config = dict(
    n_layer=12,
    d_model=896,
    vocab_size=21446,
    norm_place='pre',
    init_std_up=0.0209,
    optimizer='soap_variant',
    lr=0.00321,
    lr_head=0.00729,
    decay_fraction=0.695,
    decay_shape='linear',
    doc_mask=True,
    train_tokens=1079000000,
)
Each number is 128 + 32 x the weight over its row's rms, rounded and kept within 0 to 255. Layers, rows and columns count from 0. The size above them is the row's rms in percent of the matrix's.

# layer 5 attention output (transposed), 896x896, rms 0.0661, rows 24-29, columns 112-223
size [115 112 111 109 110 110]
[[125 130 166  94  92  66 135 133 115 108 117 101 149 111 149 151  65 141 107 146  70  80 135 154  94 109 122 148  78 125 157 124 158  80  79  89 135 141 179 157  96 144  92 114  91 147 163  98 149  58 115 187 141 139 113 206 117  99 178 144 155 175 167 155 109 148 111 110 210 126 127 132 132 144 114 120 117  92 104 109 100  92 110 146 145  85  80 177 162 139  76 105 166 160 182 174 114 151  82 104  60 140 138 117 102 114 107 104 115  96 162 163]
 [124 110 105 142 141 114 119 169 151 143  61 147 146 175 137 162 138  45  74 106 134 128 105  95 202 122  99 164 164 158 165 101 148  56  99 150 108 150 160 143 135  94 142 162 138 155 140 158 131  66  35 117 149  91  68 113 120  95 136 133 141 202 138 111  79 153 136 108 132 159  87 115 140 173 161 129 115 176 123 144  94 102 139 158 113 124 159 165 100 158  95 165 135 117 169 155 175 134 150 155 162 111 106 114 139 114 102 144  96 149 100 108]
 [204 127 154  79 199 207 142 172  97 109 102  62 142  95 129 123 131 136 103 133 133  69 138 133  88  75 172 124  75 121 126 191 141 171 122 132  69 142 109  54 143 159  41  84 140 117  86 144 174  63 113 128  85 179  92 167 183 161 154 184 149 155  43 141 105  81 135 104 133 162 187  67 126  49 129  99 130 164 128 139 128 105 104 116 109 128 165  82 101  72 120 120 165 153 142 102  61 127 141 115 117 153 121 147 120 134  54 103 147  84 141 132]
 [134 153  79 153 106 135 169 147 137 156 171 162 127 190 123 143 164 127  71  90 158 105 115 119 152  88 166 122 147 128  34 178 132  84 102 135 141 121  94 149  93 127 134 171 145 126 145 138 128 118 162 163 168  65 109 176 127 148 101 183 136 152 201 163 168 134 100 139 100 162 102 208  92 130 101 141 135 158  92 127 158  97 124 146 159 152 163 115  96 181  92 132 158 158  99 108 144 161  88 111 118 131 121  97 173 131 148 168 185 131 139 149]
 [158 112 138 175  96 156 121  96  99 171 200  93 120 121  98 104 138 140  66  40 127 125 104  73 190 172  99 123 193 151  93 183 150 127 140  88 160 123 110 120 100 138 105 121 111 186 109 108 142 103 153 118 144 149 124 153 116 162 148 108 137 161 145  94  95 111 174 133 113 121 140 120 145 181 141 128 139 166 138 146 142 121 182  50 159 131  80  90 125 112  97  80 137 174  95  99 132  66 121 121 101 110 163 153 176 108 140 126 179 137  85 131]
 [112  97  93 186 132 149 134  96 191 151  83 116 103 125  93 104 203 141 112 165 109 184 121 119 177  87 163  66  86 112 175 116 145 149 110 173 124 115 145 108 112 165 117 194 134 101 174 122 136 125 160 123 191  84 128 142 114 110 108 162 154 168 161  99 112 143 157 131 153 134  95 151 100 110  84 138 156 160 179  99 148  90  89 146 134 136 119 121 148  79 158 180 194 128 124  92 122 163 138 144 123 130 151 169 125 121  90 125 169 115 105 113]]
# layer 5 attention value, 896x896, rms 0.0485, rows 25-30, columns 112-223
size [124 131 125 129 125 131]
[[ 71 135  78 104 157 131  81  81 124 197 142 131  60 132  97 146 196 147 137 175  55 103 106 133  92 153  83 175 147 143 101 195 124 122 106 145 124 162 160 125  66  58 168 154 142 104 123 115 162 132 141 139  73  93 118 108 109 155 183 145 177 171 152  44 134 127  87 121 154 122 140 132 166 145  64 120 133  70 161  68 102 149 166 182 119 131  98 163 128 148 120 136  75 133 159 104 126  84  73 101 105  72  83 158 144  82  91 140  99 101  97 126]
 [119 124 129 140 110 130  97 114 142 101  96 173 183 170 149 122 116 149 133  97 126 170 146  92  79  72 127 133 142 121 148  88  85 118 142 147 134 158 164 128 145 128 130 115 133 147 134 164 122  91 127 166 191 169 113 174 140 124  83 134  98 122 106 145 172 117 125 108 138 116  87  96 122 116  98 171 113 176  97 143  81 115 141 133 168 139 122 149 141 159 101 133 143  63 119 115 111 144 148 124 189  86 145  57 107 113 125 116  99 107 144 151]
 [202 163 140  57 118 105 130 139 146 160 141  79 108 192  99 156 142 122  99 110 149 102 171 108 137 131 132 163  93 134 110 125  97 140 147  82 111 135  93 149  95 118 106 113  75  71  58  98 168  92  68 159 162 116 141 135 189 129 117 177 126 137 128 178 167 172 148  98 151 166  69 169  76 143 133 164 103 106 133 126 109  76 102  92 133 137  62 117  95 139 166 142  82 174 136  85 166 156  88  96 143 175 123 132  97 165 107 122 151  99 170 148]
 [134  88 143  94 216 159 187 158 158  86 158  96 143 102 101 157 131 126 134 142 120 120 177 102 136 102 151 149 115 103 112 137  92 125  63 171 138 141  98 120 181 119 143 132 156  70  92 159  72 155 157  94 154 168 179 147 108 116 166  95 144 114 141 125 123  99 145  81 124 116  95 178  72 130 106 138 127  99 200 145 117 129 123  98 159 140 141 192  95 188 101  88 173 147  92 150 157 124 132 130  95 109 131 128 110 118  92 128 105 163  95 111]
 [111 143 107 119 124  83  92 113 148 134 152 185 139 103 133 132 106 146 106  70 109 133 148  87 123  81  85  72  65 137 147 172 158 147 118 138 133 175 108  93  88  54  83 170 162 144 112 157 117 124 138 144 104  95 140 121 193 113 105 211 181 107 192 255 101 115 127  89 156 143 156 156 125 113 164 104 123 149 123 112 134  87 118 112 151 168 148 163 122  92 150 120 146 129 105 136 143 117 101 115 126 115 138 122 131 148 127 146  85 100 137 149]
 [147 152 120 175 129 129 105 127 123 136 148  98 142 110 129  47 120  81 104  98 186 180 128 105 130  61 176 155 129 108 138 129 132 156 129 117 159 158 129 174 141 109  95 121 180 108 172 111 162 105  76 137  62 118 174 171 109  84 107  59 104  95 121 118 143 139  93 173 119 112 127 160  90 119 117 119  75 158 161 132 149 111 112 160 150 133 111 167 142 103 185  93 140  89 167 177 100  98 123 100 152 126 110 135 150  88 148  96 175 172 190 126]]